{"n_layer": 10, "d_model": 192, "n_head": 6, "n_kv_head": 6, "head_dim": 32, "d_mlp": 768, "vocab_size": 2048, "activation": "gelu", "norm": "layernorm", "norm_place": "pre", "norm_eps": 1e-05, "positions": "learned", "qk_norm": false, "attn_scale": 0.177, "bias": "none", "tie_embeddings": true, "parallel_block": false, "init": "normal", "init_std_qkv": 0.0469, "init_std_o": 0.0583, "init_std_up": 0.0672, "init_std_down": 0.0672, "optimizer": "soap_variant", "lr": 0.00883, "weight_decay": 0.0, "lr_head": 0.00915, "grad_clip": 0.5, "warmup_steps": 200, "schedule": "wsd", "decay_fraction": 1.0, "decay_shape": "linear", "final_lr_fraction": 0.0, "batch_tokens": 32768, "seq_len": 1024, "doc_mask": false, "train_tokens": 149300000, "steps": 4557, "dataset": "wikipedia_en"}
Each number is 500 + 40 x the weight over its row's rms, rounded and kept within 0 to 999. Layers, rows and columns count from 0. Numbers have three digits each. The size before them is the row's rms in percent of the matrix's.

# down: layer 4 MLP down (transposed), 768x192, rms 0.0672, rows 489-588, columns 128-191
# up: layer 4 MLP up, 768x192, rms 0.0671, rows 490-589, columns 128-191
down489 093:569416488499486478504495537519547541505553567498508512467492531421483496504487551558493462502480579477472484490505508468430448519483510517572528491468486478471459528486488553504426508482524444
up490 093:478445512486495544455553529496476556444479495502520572519516553559504488452501569435447453526489603528464577485486521560520505492428514441483533547476436443492454479509575497504469562411533486
down490 083:460543498523535427575471430571534488606508461482533495483517467494503532596505454567481554464519447451486519517501460490503428522541524571512494438486530594543485526418444527461455417542480438
up491 110:509531501464453534488494479443447476589436462520439510509463484468497578524510411478494517491459506519546473479517531490472536474478489518489498496474522479540521510570497540520412604502517444
down491 114:480415470498517524558547501443564526430539550506533486473492538451467482527531470516538500551493507613549443515490523463482522557462479507487447535501427463506501482474423530480485537529506492
up492 095:425512463472522543495529436478499487499473536482525572490557542542512525443510495528512445436456515463497512472531486449403527473432505443522529525419494470541469483445530508457463556457438490
down492 104:408489525567561488554506487532504501485483454504481512572500469544527499530508545524497528501500504559589435386553580520463500449599436531545512488494513474554493465465415517457502553509466558
up493 102:474505475472551530467526568482470485542537513542461472542423447506419536535463476477531569469531477497490512481508466496457579521457498472455465555480513583478491428513461485495462547402605475
down493 103:453523478522536516529394461497512513489547434549489518501490499486430491471526482524517517482522497527529563479557487537531507493485515576560514501537494470514497422421514500534440517491496509
up494 096:508479513487512487475535497433559521517468494529466567480536467515496524530486518479411533500495477470433470384509526550467519465516485514518561512495501506569502507508597506513540471445485521
down494 099:433435520544493559531430509501574479507508455476439501511469517457574459574525597451489547494520555448622500530470451455542480477523520457496504458499438454413473514415482504454503456477473437
up495 092:493469464442539508459450599520468494487423471504533589450504573536542470485556430525443490499484529553472445497550479507440457459474511463444538469518534444513432454517529501557529453484498455
down495 088:514514521484466520501507450549534460523425518512458418415413446499462468506503538486502451465485496487425504518463508516500503459510436504480419465457529531546558556456523568497568507516585531
up496 114:463528469429508541473482495554502483516476467462342454532458451561512578482555494519511460438508534416467527494439456445535518518522483543579548448488560464485489443513545498482551569467426498
down496 107:492572487496443505463527542529422486449546437452510486527480485535538523500493481593428435550431543445510531539498496518470477507509526476487511389486395479523463448488501559481498531515466474
up497 110:548552548539508433535548502451439550524476512479460489501485524479565442466515583497490457572481505502500519554565484482490434522507467501514534561458534494544507490497503536547577465467530499
down497 108:564405529521568521482514454502476521514553512453491499565515639496525463541480480495527461477551497461512525456473497551448552597496493398544516488577538539527458469448457468522416476494486541
up498 108:508434458492458545491609484480549471507480496505520486516535501498511507459554508547460486521503384428531472489435516484528455441502516465544476450462499482494569427549535435472548514490482490
down498 115:471481544484513511528507550508505534500519460490515472551501464436502490502535460525553493501430560529504456421464495447431424521596466523456518573519483499473555462558517519486477503505474549
up499 105:558421537417475583547502524601520468559471564469448523489505446461467507535451505455574499499488613488429518490456549531500505470459576477442472470548516515513520483479453467487510547467554502
down499 111:476511475496431526519479509465504490476505500580469457498470627537518555465478498401530548540465528583506488518509519539502551495546503491506531466515515455468439507477457500448519507553494462
up500 107:488530484466559430492565567463499488561467546478492491553456474457498534524495508497457454499485435526522539550485565505448459471497480469491403347429542486541545433556512481449540445518474490
down500 102:486434527545508493508517436448510511486543511506437516481572539552587445499521519450570492457482541573475474514494524498387480526547518414550520516448495556453509538490496463487427514570455574
up501 103:436536402479461479482461429543471547486532540471406532517434556507420538517528528555491510497459499499475544516509550534466504576450443471495515490546464513528500479477537501457451575442446535
down501 111:547531496529489506483510653452574504545564508468539514487517483586522515442487513496539522543506513542490548559471539501593516416489557537525560465456485455502516553467596464487518547555568511
up502 100:426442506479521490506458390553519410464463455489509509530446538474416491594492617442518485454490444476550425444479450500570461541528518492545469517533526478528477488512460532528520547517451543
down502 094:445549496528493477453481481462521554447586541592477478507567412552554468431471516478476511560554558549527522494531495563478530480478476514451504522424451476499478537507449539468618410505499532
up503 094:525522592436569527557501502545528456468505499455470517466520507520573488543561508463502510479539561526487488514507547467485547428533483461494486494523492501568470475504511435469455466447467428
down503 090:536523431457465495487445519448510476428458581489493479470451497493453467490511518482480499513480466503502509557593524515492513565522481527541492513504546497499520470472542459524501481450611503
up504 099:510459483524532477544506425432498477474510544523532560525448519479451497482440483563458422509461484485505532508475506547468525510513528493537520449511421464524501503475474521471533520489511538
down504 093:514532497580462475484541454424524499559496517461484469460574498498516458492583448523479514494462600514433459441525518493549455521501499503468454490582509411500485429557546487465413439523514473
up505 096:524512519525485503502484515462469553483488506491521515480544570459550452466560530483511554488471510513463492480504563481560499463515461514476573482532478520561505463495542457508512500446501438
down505 088:463551482450444579534576510476545450551546461521467464493461463535496521558488466449458520488507544612501493535564430469503433550507534595493433533519513467549532512480459582527443517531475459
up506 098:543532499506490500462503533508512483511542483479491452444439484566522528474400493501533506525452468521481468500537596492516554484541519534511558500548483521440490468520526463539508503450478454
down506 096:499516533478547455494471548475446501529492519518512508562574439495488487469546550485473537554471495501546498542448417522476520536570478457546532491538488477465472538486602492494514591523487516
up507 092:513478494452472471555480565498570536498540436471550464476470505506484435511532536508476478501470477537477461496489433475520513514496469511474555510506524489483516486588467520463540480491542416
down507 089:408552528505461419498545469473511525534450516564521460508483576543488501506483482502534543466498518429535519490517534554500488486482476530453509502520517556517484464511499543552523494577431567
up508 101:454557471506467506484515456498534454466493510496416471534460418545507524455481516491482556491480554469530445516544421521549490505466513503507461536517483523504525478514466508485511588494423485
down508 106:506478482450437543544514468467537545539579516515507482469516506495517539506550479509555560568481480493477519501514527485448543484492465517416556520506426477493480514472540453507513466467558520
up509 100:506509557511551577447411498579469478423528468452431517465553517493556459478457462503475523571507401507545490475526482561436557482517499489479512525515541513529491496561540490523446512510451516
down509 104:441478444506532501524543443511470444503491438501525542526505474493488502546469536519524523482524513471506548521476500528542506440519527470453467537472412491512502478510422480472431511453539461
up510 092:531480476520509475501487537481485487505494437532454572493517396449457489467539470516515561548459517475430487445530528461463560564511473518499463545455525530471437520538509475464524536574574494
down510 094:445491561535542517509492505487490482470511539495594477547513469521513546502487406522456557556489501546503523519535458548515480481444483512430521408500442455524575443516468493537433516449433494
up511 107:538472453538384519473555376473466503480479511480451501514422494544533488489551434498479457475500507529482549528509484519490532498482456520518494421446522500482437533467502509493488468494583491
down511 120:595513529506555412414520541433504554482531532479544494465500459567480493437470537466499472482476529477501541494501486508520519521482455423585506444511513493477489448477471534508485486363576507
up512 100:563595464530522492499526540525460477426441491495562516442552434473527488482555495574424457429521497529478418433569580524451562520520514499498553504533587460486488495438529488485511480430504461
down512 106:447481457442560514553464474504547527498433466480483557571502545497479507523473483459518503571425532471479540588518451491523504491502473468533456457391511486453480456524526441492383470515489484
up513 120:488462531461445542582554513512489525528486493470445461553546498474506552486495448462463480487489463533543493526485424493502606447553490547583422438489428471493475433470525454440519562506546502
down513 120:494567470510527483532406516591586583473481480484505460464488495497467454468479505486561458501525569459514470508509484541552506557472559439537565561507534494554495495544465496623457422480522433
up514 103:498565439484443501498522535516537483508510529492481504576510419448539542450480552496493539557478433506506516524497518441493545495557532552568487530530574446502469525497492478546511490425477474
down514 112:446535442506487541489478493519448446490467489560520563506466566518481474510501497462442503493557546507516475535481427474499626472537498495515494477507522456526510500522525511480593496465596451
up515 099:437463520585543481552501509482523482514503504557480419581471485557434563500426526486561517537496500511509520534427498461556513466467501512500464565506531485556446537531563511522570509519490464
down515 100:542493452466522512493505524454445553521487531510483545514491472502569484515515560544522499503555498397526569506443569433533525488479568550491512501536515452524454505489482514474518436478496504
up516 097:527551452461459527485502543488520512453502462521493470426526553543488487407457495548534505476528502511487516440458495463554465458522528489461518528505495553464427480444581407570538492465441430
down516 103:578535529466496609452563503489461463548525496520493462478531456412480574531515500490490453558498547473565495542534497547471536501463454536572483502527477492537487523475490416485464515511505520
up517 095:542460524489450476494440502574397462457496452489531487510437501471530539461521598429426528501523461466478478550591489421503472501479493459538544448438504491505506568466457449529566540542499529
down517 097:476524541549431487476494480494513498436478399529502406486539431546488502462502551593548401537474563480535536540480498488551597417442495518426507457492444445508557493448497491481501521532508459
up518 097:477514516582507553502517394560499585498537381528541508555511450476519455502438481424450486507440455519578505482489530515523489483484538477468456534460559462467493526457529518460538495513574499
down518 098:459482506534494517535468582440527530517511448484474559467416502543493524480510419498472467451503508500519472491452548542463551521388566532545491448452516491534490541500480466561499502500483423
up519 091:449509490499528435515515474525526515532565478434509481485452469512441526474481482517401512480501508481483438563550562480515486531523468513529477501431541534422546475470512520431476489513489429
down519 093:535469491538434527548481504537431531540433525497532502494483409498551459518531495452520466541441451464473490433509431559488468503478511524486466540502467537453468536435502550502525492437506465
up520 087:471456504491494461473542528476505505525451475531495589517497530482472562490512423525513575504481489535511507544490518511478496461522537530599451448556572483529567423496458516516499517452570518
down520 095:480489489562536482473474463424476511548469473483473462493501433485538493508431589558560451498449498403428540473500461489569485554546492580492525452464520573480525583452512475486476481559485496
up521 105:497489544414459491514523482458572583555546470487506555456520451524491533484429455520454512498540490444547509489478512483531468457506562489534479501516523420468455485502522551518414524438504482
down521 102:523436508520464541521581498496444474552547537533534493556579562460473478500509527504526555487482542540450491471512461488499535460572491472466486527468510493540414528528468501463543449493436479
up522 096:531525519515504494522524474544526466576565562456480513511478480512543517460502499539496570403487480555512468486493481511509483500572496462552464490442448517512461535499493478418523438481529557
down522 093:563520502487489452501546548520487505576486481533572504505493523469523516499513519544524499507502495538457537530532419471468417458498438553528501522520482536455460517434565611505456495477478444
up523 109:538511434461512476587501558524524429483488554508537500515446442476492484550542476491469570532505464521474567547464547530474396455524522563529530430502527568518463427565498420541541425444550486
down523 115:440558405580584504515500475509542600478567522531517518486472514557501535570443518557507538467463431577461516492465485500490501474524504504400538537472520544505457473498524485471402548462557509
up524 092:464512481510520480544466437520574601582479495510502519431447575467502541499525508467411526466580518470481425480574480483436562481531538488472572476493479474557470511481505436479511555510506561
down524 084:471454492481397471494457452448497499436470556416514511483527484514442566465575523459500561526485528525530527510519508473497480522465467423530476437461453478490470557459469568517426540446468562
up525 102:528588479474473509494534523521494480502500518535468491462528469532567480538533526489483499478538513463533536501530548448506450556497544478479464514553528478514508463523535541539514489402451454
down525 105:405495538477476559572552490573545537465519468500520524465518485477495517559502560542590512556505473434467488550426479478511563464609555517525520542478513483410479536440541443538496527522498499
up526 094:537455486526437432541503506490479475460483473492590558434470478488551508499547538488486538432544469486486378402479518474501508561442500443425487481490469459485522465519486465548550449491547533
down526 098:491535414533553494551529513548556437446497505541437521475501494513498501517476454497529482560545470593491433459443494494485593517521505520515458520542506492537526521515510506491522515486418446
up527 099:473513461455515533501529430506469464471525519498493506467464552553529537578493543512498548470534512516550566455485505518556453517492525494504496475496518562551504521487483451569479450542484543
down527 099:543502507434556552451453519505540453484510520543547452471539541515507547538562478446490483528538539496525462506516424520452505468501458528492501502542474434499538574517497528454524381525510531
up528 111:523487479471525561525520477503536556504521449466510556571577515497458460507561502558529507511481468480502636509505465568440507512491468490503481547559505513504507505478577531505503456512539454
down528 110:519452499542504450430488517487530512560502465518485545547479524433490569428512529482472522559451414502526445533537505462535503484561475500498471524467461540491457377486495530473480525459500485
up529 099:481503575492536517598509422494463487547466463564436457501456560493532520519531510521512576408531481482458506432521583455530513506483524479490516526503491534484520430449494498533530595482524495
down529 098:513560420449480497507507545519555450446493487609533522421472481494511517420479521446498471571530576452511451457509506455459495520552502543484552546480507544519487485523515500408483551509468532
up530 097:451489508482474447414534437512537490434469526417439469459437470493522473529557517491557511421467562566528522461465507503460468469558461482474486536527454418481481544539493544458509514486450511
down530 095:513551496544571462461515518500519439495535559539565456504610488524476546424549432503472527497512475471467495533482496508506587536471507538519484466470488577505497510510474523556493491546510481
up531 108:440432467482488456543488431538504482455461529495454467432461471512495509513452423507581469515498459531481556523527607478450513476525422580522511577473575473532426470555593451485510477467538482
down531 107:455478456545428505510459535388468490526563560454581483446497524427523480480525585468575468544491514512497527446541535487545502448545495526578556591533498497545504415497545517491505484471488478
up532 106:453460494453483528568494479508497547562479453472509488514401450562486431513491575531548540450595448478511428453473491471515532530553503465520429476501478590460478473514522490513503449471455401
down532 108:539492511461502511484465509441457494521575428494414513566473505506535528529500469470496468532545442476470521521573465418543535490481518481476516522390464549516519465473521441501506490509532529
up533 095:500553511525525502501451507539543473493533489537452496454428486507519438553440490515521538518517444521506513461502487541475532483429447451512583448503459535522475563571499436518525480518500536
down533 091:497466501542533502421501508497399438460500546411479547573561531470488458604494516508512557477543504525541491522468498534517498529518453430471556530592500457480545529486516590457555483487520556
up534 112:503481512517466476505509529508510481495526499538450534536495471529560447475518506543476517593470517520527521502506529497458426492428566560488467457489531452526511495542525446494484411515510482
down534 102:482522479462491554417526548499512515433529464495447487554485556499440526537414511450484488482496461563432460542530509497439459515543554532472531548496505530504489454419531458544507523543465499
up535 095:500489500459596470454587472537547431523489470514500465421384510488607479478466526481513448481536464537553483554516529423516482492453532475471514552476513536487544461475516507533514527474460429
down535 089:496455487494461404535479527453478565534524497457437556554445574548439448490509516477497564504507536477510534516488573492461574460477541568478572518470524509515513475544519399521521410474493576
up536 097:474552515460517427504472555510494483468467506431489504524500473518542514495442489531428447474440522493506416476500575456552515577453532509546494547537527491516453498485542517591488466506536436
down536 094:592473559536487535519527550502453463427426536456469470492493457486490447417590602476467516566458484485499604590493448530442499507516465446502567419562521500501512521509510533563513524488477513
up537 097:457533422470517527567521499470458492452590519496505449497455510507570564498517471566505491512488469530525455504499519479457487528478533494445597490552496469469514521444522534500529527500527522
down537 101:569499517468479448414498508473505485516493464411484497411470502385537573503565478491464481523531527553530452506524482512578551495453443425560461542482535485485485498491494511468530501427551553
up538 085:557436490533488473473511489467465546498489490468546492541503533421588486511536474457457425425531523482540511505522517556548537564439538475418599513508474458542470548504426537466487426552388446
down538 076:453519528569406512429526524544543455502457585512477519484536462562442519519492497521440597500507401487497556509522515474474506446536451520546410475455543538475482529476508511478477562524503511
up539 107:527516533506414514503497481472533544488504538447449459487447499555544508563543555462488474531498500501507462504513555590499466532563571486454575497535477526489501475527507517494495513528508488
down539 103:402480517489515516503422500447471497572524522555421496560461504510460506492507512567476546513526471452516454500464460497494500458515458464480556438511480581535505576465522514483506517458463517
up540 092:508457488525493510593511462532541441552491466473472495580422463532525520477549485468470526558526479435521539499451491459450469554526470501477474488457519539494461449554437488522479473494476559
down540 089:517556487576500502470514477474484558521518559501531493429532528452467441536454480508532524493465524557474464485499545510516463519486448526470518526519416426478493501461514517466509560433452520
up541 105:501528496537592500522493517587509429524475465392531448501554465467554447530546473522487498508505448519460493486528485521474509449453514440556477538559535536471480543518441532457554488468471535
down541 103:491461555451496506431485544525507485448547526515522467481483455548408530490504509443518502537453507478497549496536474479474537493443525561485481539452447520410502545487453510489487540502544507
up542 099:513498469420518485466547491513472505531495475488503536507435504450486485548503457534574459489528508509467514586514500591510476461498453518532443520449460511597519447467476471470460503508535581
down542 107:591562533533497464548471506580469458481440556545499502482565506505498457541466514450395472395487432484496517496491535492479537522490573525523518569481497555524490507455540542474488528465500383
up543 113:437476516550569514562450448542504496538446482503497549503512450518495496466505546476455505526485489481525491479501510524517462441440531532497451466475509503501495470436532603508476511444472532
down543 113:503548514474504523511528465551532550492408479520526453459466466425506478526607440500556506528528588488438488424572506501470586530533560526482541501538491474436469461524574477439508510479465492
up544 093:492540522534446473547514526520506502554480407485442630486450484487502536549591439501476513465577479469444564572529503503524487482429476496525503489463566430505485455482544491532490429540489557
down544 100:451461470484466579510564540467436552541532415511541403505569456521465521579478427521437506523545430458533488496485555478506474510461492508567510572478511475497476467473486485499486469488445464
up545 084:447524488534482489531467471513564519568494606517472571492506506556487506518526531511476484527527495523535511570516528524481509495469550477431541515500494579513451531473486544492412502471485498
down545 089:434509527464551498451532467471549485513554519574579488508522499446488493391490572550560480465465487539449507437514510460499521495543480483471480498536475476508558452464484547422467557517502544
up546 098:501545475511496558452514545467459512513457473542511550445588524443463531532469515565527469485517522478482557566484523406468562526528508552446522576459563509519534515507520441509555434547487514
down546 103:523480503516518465504422508468437577525491505493490435565515485530496441438456414415478479487483468493506515471471480600475502495505547482541527502521528463497506457503468548486502526383536511
up547 110:418480522503454469523561513554462528495524526405498472537558481482533514459521480462476573516611514498478562525472515432432485525539511470512504500489546478485521475504502537463526524572513544
down547 118:510497480546497545470506526470482545489513516593464496474404485458458488442501486447537514543496537483510464529461474444483485490519510567425548584456510484532502430485573432598528575519466478
up548 090:566439484505484537435444447459461526528478473405518480587540454489480517494484524572532457422547380500539533540482531499487492452526591497480475591540541538552479461507539458525522477449441475
down548 095:509534522492579452569513521537443517541427489489531523492387531504525562481513487467446520505504529435439487456489466445529521525517479497487460487502578458526450460519495469520539545543472545
up549 087:424540502466550527520393467585482504491499469533440507523463535414464490500480507477498516495512422463525531509446539541541468503511511556517530518468491545498516495538485373511507444469553457
down549 092:462483499515472488451573577506529620568539538470473520519476486498456412481463460474521480491526542530474381491494548400509498503435540517532461553496478463508528510537514580511552521463439520
up550 098:445498513458539445500475511520458522483475522505557569616439530477571454531578520535546560516468513512486457467485530440437490517449452509460459503481500545534501534495518542576499573482539472
down550 099:540587493456390483479506432499527551530511450490531533544448490526472525478500442492488519451425473518553507566539486586477509480457544546488507471482519548495458554432446532596468432435543505
up551 107:460463512416544486531522538503575552531534495530493463516518489471509497410517495475538516472571496537506540521529534498431450460522538513584498474508553472504545466487456439465454505561567460
down551 103:527513527460518551538509493577512468486466513529418502532512446548503460522496602519543544579497486487549485490459445496437451525507501487539483509526506507460460489550520488542456490529484537
up552 095:564470601463542507456478608475517503471530512499479532592486542544454563465559501444464469426503425544502521501486452535486466563411522517551417565475476490504508527531528495494530500491453449
down552 096:499483507456460544379476509486517509465509512567579515475545471517566489548557419509488500498445524473488527534522513520539544486494477501480485486554536453526472519454525448428500505499438475
up553 111:429531506479501479528475476442551586483494505513496548471546439522582499426483490477468504508536477452513560496537522545516580482459468494580426430447511534519491445459457504572477467469519485
down553 108:498494419523502581486582521463485506396471465521517545498526484475481466418503474488503544497426490507538501576496550475485489547535550506461521458537470544569465592423515569468498485529544508
up554 094:566486492520519476508503510531562526450593523442481481482483495530537495517495553483483526521442426454419524508475506515472460457493536463461538506538439470524546515521490489505520528485486451
down554 093:438524591525519491537465521428494490488445544514479446525521560382490514529509409473519466530513440509481537450486408490483480494518463484539543460464460436463522523534522531465554521553474504
up555 102:535468476465528541485559458540540472427469554500430483515478548559403504490509464524476558391445526483574459487527476552474459514525482507533573537511510519510497540514555549488526593447494472
down555 103:498523533493530473433587474462460561508563497522500522477555481502465516470470533472530512515561535485575485462516506499551544522501517522474553505464582428556484484538421439492528497550480491
up556 102:508509510472538516559504522575507463438527504435538444561459514501501478480510519487457475439478448508535495551532441507550489503513486461557443491461490428440489540575561504482433535488455476
down556 104:534522432452474462558476461519516553588458458565512485497503505413494535541510505477523547538484512509532520539478541502433510593490406476442547490540510481559532518542458491548544387576517509
up557 093:473486503544508534499475441483476506487453481501494562521500459513457488446519530431477521502509399500546455526495485495463484479507543455522573546472535512480535560545478496533569526436468504
down557 093:480554599602489464483529512471466468552581478565536524542484406457444554504547471493528451483457504509493469483524498450534522470526505524577484485499557428502499478496519555371530459521549468
up558 112:486473473555470543547548454519433473463493515505414503450474509554554446550547476509500525431527516467522498480511507503532449457451531472463568458603522456526417478515570477450517493516465406
down558 118:554506472475505548494517470511506478537501512538520461435415529471503542524565538460570499560491507426501510585505487542446507499483464492474486445618433441477496501502483512478477430453463506
up559 101:476518472508423623490462537522507479490441513557453547498498504533484452549539568495512515567539462502498514446504505553479540464505501524476504510531513523530432499537500436515516586475492542
down559 095:475495531500567501545482474468607446513560519495493502500558541501509502449490405481530522511436476523546502519453531530505513509447534403452633483473435514550550468536545511554529467526525455
up560 093:544519461536549528520519483541496512472503483477489581446527552545532527512559442466495511507516495520531420492513488500532451570427520472469501512468495501502510499543513431452478446521475503
down560 092:543505550545547482458537475481505457515549419497502502507465429490477636448526478496541453447503458456483514521610505495562472526531444463556547529440458491512558520540528501538507553561528479
up561 097:486533480483459411464572546533521566427553521458493520520507547506438505518544456539534513553566479472475518513539482499411454487473422484558515484468483464539524494496518513517551446532472481
down561 101:525573627481535445495495519501573540518471458521444442513482540455477448472530556506548512476482501496499479594558468475450550537518519455506519481493532464478534483489497408504491430521539494
up562 098:481442533440494484548490539519428453574532491480470554498534472502502508518457434519484556419478485465392515489567578494462459534491492499517515461532467448521561517440565480452471564495480498
down562 099:523481564470498466435451536473495569546533516526501511503491489517438504494488479483504488497520525522505458474459479468402471517537538507453448541534516552494527533560514567508479555473530489
up563 110:448509495482482481490506379538527474484538580494485538474515553513489495436502451538462432519516577486478470523492424533528458498428470534561524569514518520521532562510510510538548467505512493
down563 102:612461467427490519457451509487515484468556476529584531547532505516474442633440498453511462428523473533521436484512529449449494542532478489456486445499469482526463488513512521498492492451489576
up564 108:501472590579489511522586522457533483525504571489501497555474516527560485419474485471558535465508560489500517511505488547460455484488444537486529439517491422511509427482489400398480517492527515
down564 099:510419483447478565504476448489542504529493421464551521519511470516461505551516489515526493540480505448524546490499475492473486376569471608530488500569556470533563555561490559513518473482478469
up565 099:493469553489536415525504493489451442492524534479455522512448520485539423533485499518470460464535541474460516537483491472486404534471467530501450532531520544514406480458500474506562538489542535
down565 102:502531499494515509504504476529515512478518519503490471500437567551500490404451499547499492576457510501477450526562520476471540449463531504498475528540473439525552454500454555548544522532446500
up566 090:609577507458554542468394503525481548506581500510463493462506486496498521496522472476508570474483499493471427527582523463535480461518537546512571536547487459450489425477469486578580518554459481
down566 083:503531508499470519512485470507509581497482544468474519472567483481466490504523526386471520491439438527530554533507533482531426509561452415492513529523508415487552588449541538540511531498531469
up567 093:419523480450531554548463512499513501481417461528509474519488479483488516486486553606488498570475509556520481477491443430446510567592510578469432509493540462527411515474529466486540482468522495
down567 101:504443442552490471501566473462506567463490546410490507506527539578502434471473439482553521486532553505454479555484474488507428475483478565516524557496571534534471469458525503505524415497519476
up568 080:562487467540553456522461485518475541465444471521494477483437579494500543487450519523548505451519487536499494474538564465495550500421547556463468541474580582419500467508487442444518497535432470
down568 088:422472550531464467503525543556469436535447521485511500489506434452458526457465503598528459541503475496532552491547419506510520512524455529435500496505439531472631526461484469497510491436428535
up569 104:582452493446539544479558542546514475497411423462515516554513480475502525544612442495549530489569489514471469421430472462455468545423390490467498452500583520546530545555469537462548466498459452
down569 093:479493476505505479534495539467575479442544527540538541469493478462477491489460548531484550484409454462554515510546506573592509532428576495622474512497503499526504480486456557493484510536473490
up570 104:437522561540458495473490524495479532557517493464458597558448515490475510450534490433483599509515510514489505482428482522505421451541511504544487520465503528475468548533512507502512548556510504
down570 106:543506466505524524508478492528428515470482451482502473490506485487478539582482480491513484508551537456487542488499475535469511502544426474546558519470488457482530514397533492447510497507489497
up571 089:537519469558498472569462508530474442465541510507493442543488540397408521468480513453520487537481438527498446530415500472477448532510565452425421485534458506479545460522560480496603502495478502
down571 091:422449490472505539481537440495559497472534471504534415511454525550597537428520523547441485496422501541526530460454424481514548504460459549564518494471540503547493519463516477458492439498531440
up572 096:447512472484479468523508539535467428518476513518501520455549479521394473539462457498458499490481524517571438547376509469568416528446524470492473434530569492509507542460538530501471443481565563
down572 095:498519490485521451559514483533480438577486515497474548428580508463491486465518342560530475562541520516435507508482489470467517488512502509481439496526473507492450510517537524467452555460470484
up573 117:474566435546548422563484498517530534480526467486456498531535599522493547484472532532484539520512441455512459500483481529522531489446506477509496580485474532489523458504483602529512516520524479
down573 115:526473507519516497465503500514440538476539467510492534514483517496466473511495422465504561488459533547463483543527508578506470481434461479482539504438519467486517466566469489515498459554532507
up574 098:543604528533459567476507453530491480579484478460506499490500493488532521430503475474514482446530545554546571564460506498526449547485559487382462520493556502463467486446510501481491442465465456
down574 104:493480483480603538455540509515430576528465494492554446472481519496509530471474575508550480396482443537527441457516463545486435468575480413521524503567474514517401496553510454500531475531462425
up575 099:562450503511496468540492501444484491429525463480469519506523568470526542444492480505472529510510431514516518514524431528557558530484430501527520494567494505517447494476492515521515484521530543
down575 097:509538490493576443444460488460432513523520612577540539446477453514465540516506585476519442522532513463501583490499526506476452459517559471526434506556502459461529514534508504423529481478488420
up576 101:504464456514522431556529469546543484508498474512503559429564510512545450433476614463465523436540480480474465511549492523535467580487513486529546514507537498432440497538457514440456518518495383
down576 109:550500458542456489464529477573512504466505534496471519508520448559476523486464509444424517570523521473507466528497498516499559545468455459502465433483546440541490554511482586500456489474486486
up577 093:482499462488503525540487495514469528515520486461504479476399487422545571538450489563496466493483463407525523512441475524547508569526504471551583563533526520502557545532525528505513432451486467
down577 089:505549477515529517465552601500396482516477527493524534523522469548472489494540507522447496511490563530454454519496478450569487530561494476525462499491521524529528512467534514527524561570482562
up578 096:559496594439481478498567449575507550528496514566523540466486504444414534497423466516498513511504506497529476465455515453427560505529452495435462464512490536493465465532484506579511433505472425
down578 091:506478466531530496551472466463492534574449505448539457586532491518486502544485512459467497444463518484497502512446511549461490567574486596461531487444491421470451465515437532471489480529544486
up579 094:441501503519467508482499472559488492529531462528472448429531460488552476484510527561421535452494537535481560432551488558481407492544447518536512475503487538481440488468450499505533468499515449
down579 098:511517527512454450495512495584540502521497591485522566522517498474497477511476504485489459538460474495501508531498537480454490452536502458591529530500553501492532508582462469544431546510501583
up580 104:499481462601547482544542475488480451448593547574450540552516568537465457506546549470485488437483518501476521511453474525496492521531548572463493559474467499475491521511465498502545522480497449
down580 107:508509483474578486547449520483457509436552469507510468553485542434507540511440530505479489511518512491454497508473545524542528456549484417522535484553508492450559494485498540466484503431564454
up581 094:454552527486497518502537416527493452536483492504481554494516573501434506566480580591528500498529491507519582455481477474514406516546476516465521518467471517475518519524543502485535444558591494
down581 100:448453527472467485497479499556477501537528459485569496500516409435465447496524524558453495485457433502485523479449535391461570573553486520458482473509501537423428520534490450467460500469444501
up582 094:483515457586445573522478526552522460485529472537556493486498468479525469564491503514495481517510456463515523560494504592494502453530542476516463440454494533516543431496497382464489539509516458
down582 090:473535478452515517535535498416449539498440538488485526522515498456519507485457493497515476436576523521492485520500498446477442467503463489466490476535496487515529598526501532485543529495460516
up583 102:510514432422527555535480442519491445549491526434512553498547484535531520450480536523456511556459556501560510482486560527473443485489445550487543519551597575521506625505490520507488477478511431
down583 104:475565535526445466483517543478486502528554494586510524548424543448493520515539487493435581446484419465491477409474559532493513526532455456496536472470564515490453559445530541562518532581475576
up584 097:442467490461413553543494585480540505548467448484484509540561498596480440490504441481436519484470491506493510502493447466503483469508457490467530470477504511529570501488476554530479445520542492
down584 100:543448517446545476510431469510498434507548481502502517498496525482567550540473534530523444474489476488545439455467441505492502537530480535496457476552416511508485483521496431498498478512504457
up585 096:456497474441440540461556433500522453520537497488479458486436523533538437517470483511534520446496510473390545519508538548486494514503498585444558535454553466409484520576454412477445507596513518
down585 104:462489583500493575538485517500527482509434529451567408444486507487488543552525462501538495475457516466552441526514541558499457458456575481499528447483524486459459530497571451513448508501511498
up586 100:464415539550531448540502448577479513469484635484486561456535531487484485553513511495510492492540488539479560492487541482452489499389519504516509475510440521486539519494547551507526490588478452
down586 097:481548567538472497529518497463491488475543535498500458513411484530501503488518438469468459476461533485511415459505453495577506524507532515615421588551531510498449464543469457513501524482541491
up587 097:465473542464508485486450511478482509521534568547513508499504516475538483457535540474456532513553501440515467525492519465592436544497571552442493548429485583439474556473535475548555517540465495
down587 102:497584544568506476536565453518443599506496513546479568495550471489451537535514515523591531445454547558479466529486536539545493554552476459484532492561504533536492469554506480436504472483516475
up588 094:526531479467504535486545450524555505413422471523506477503529543587470446495522397453504517451516517493494496547435519499516423511443419463459469488586520519567531510517544487438542459454456490
down588 092:488530500482494449586562559495465440438563545506565451550532499439460525518509398501556539463528452577518500448570516503452532474490557505545515521472460474490460472471504533465498582587486517
up589 112:551518464492437451540480532511467597538556478428512503568463538494539533511485449531471532488540572398468484566541536453540527567487543487552529546554584471481473489526455418503581579524479462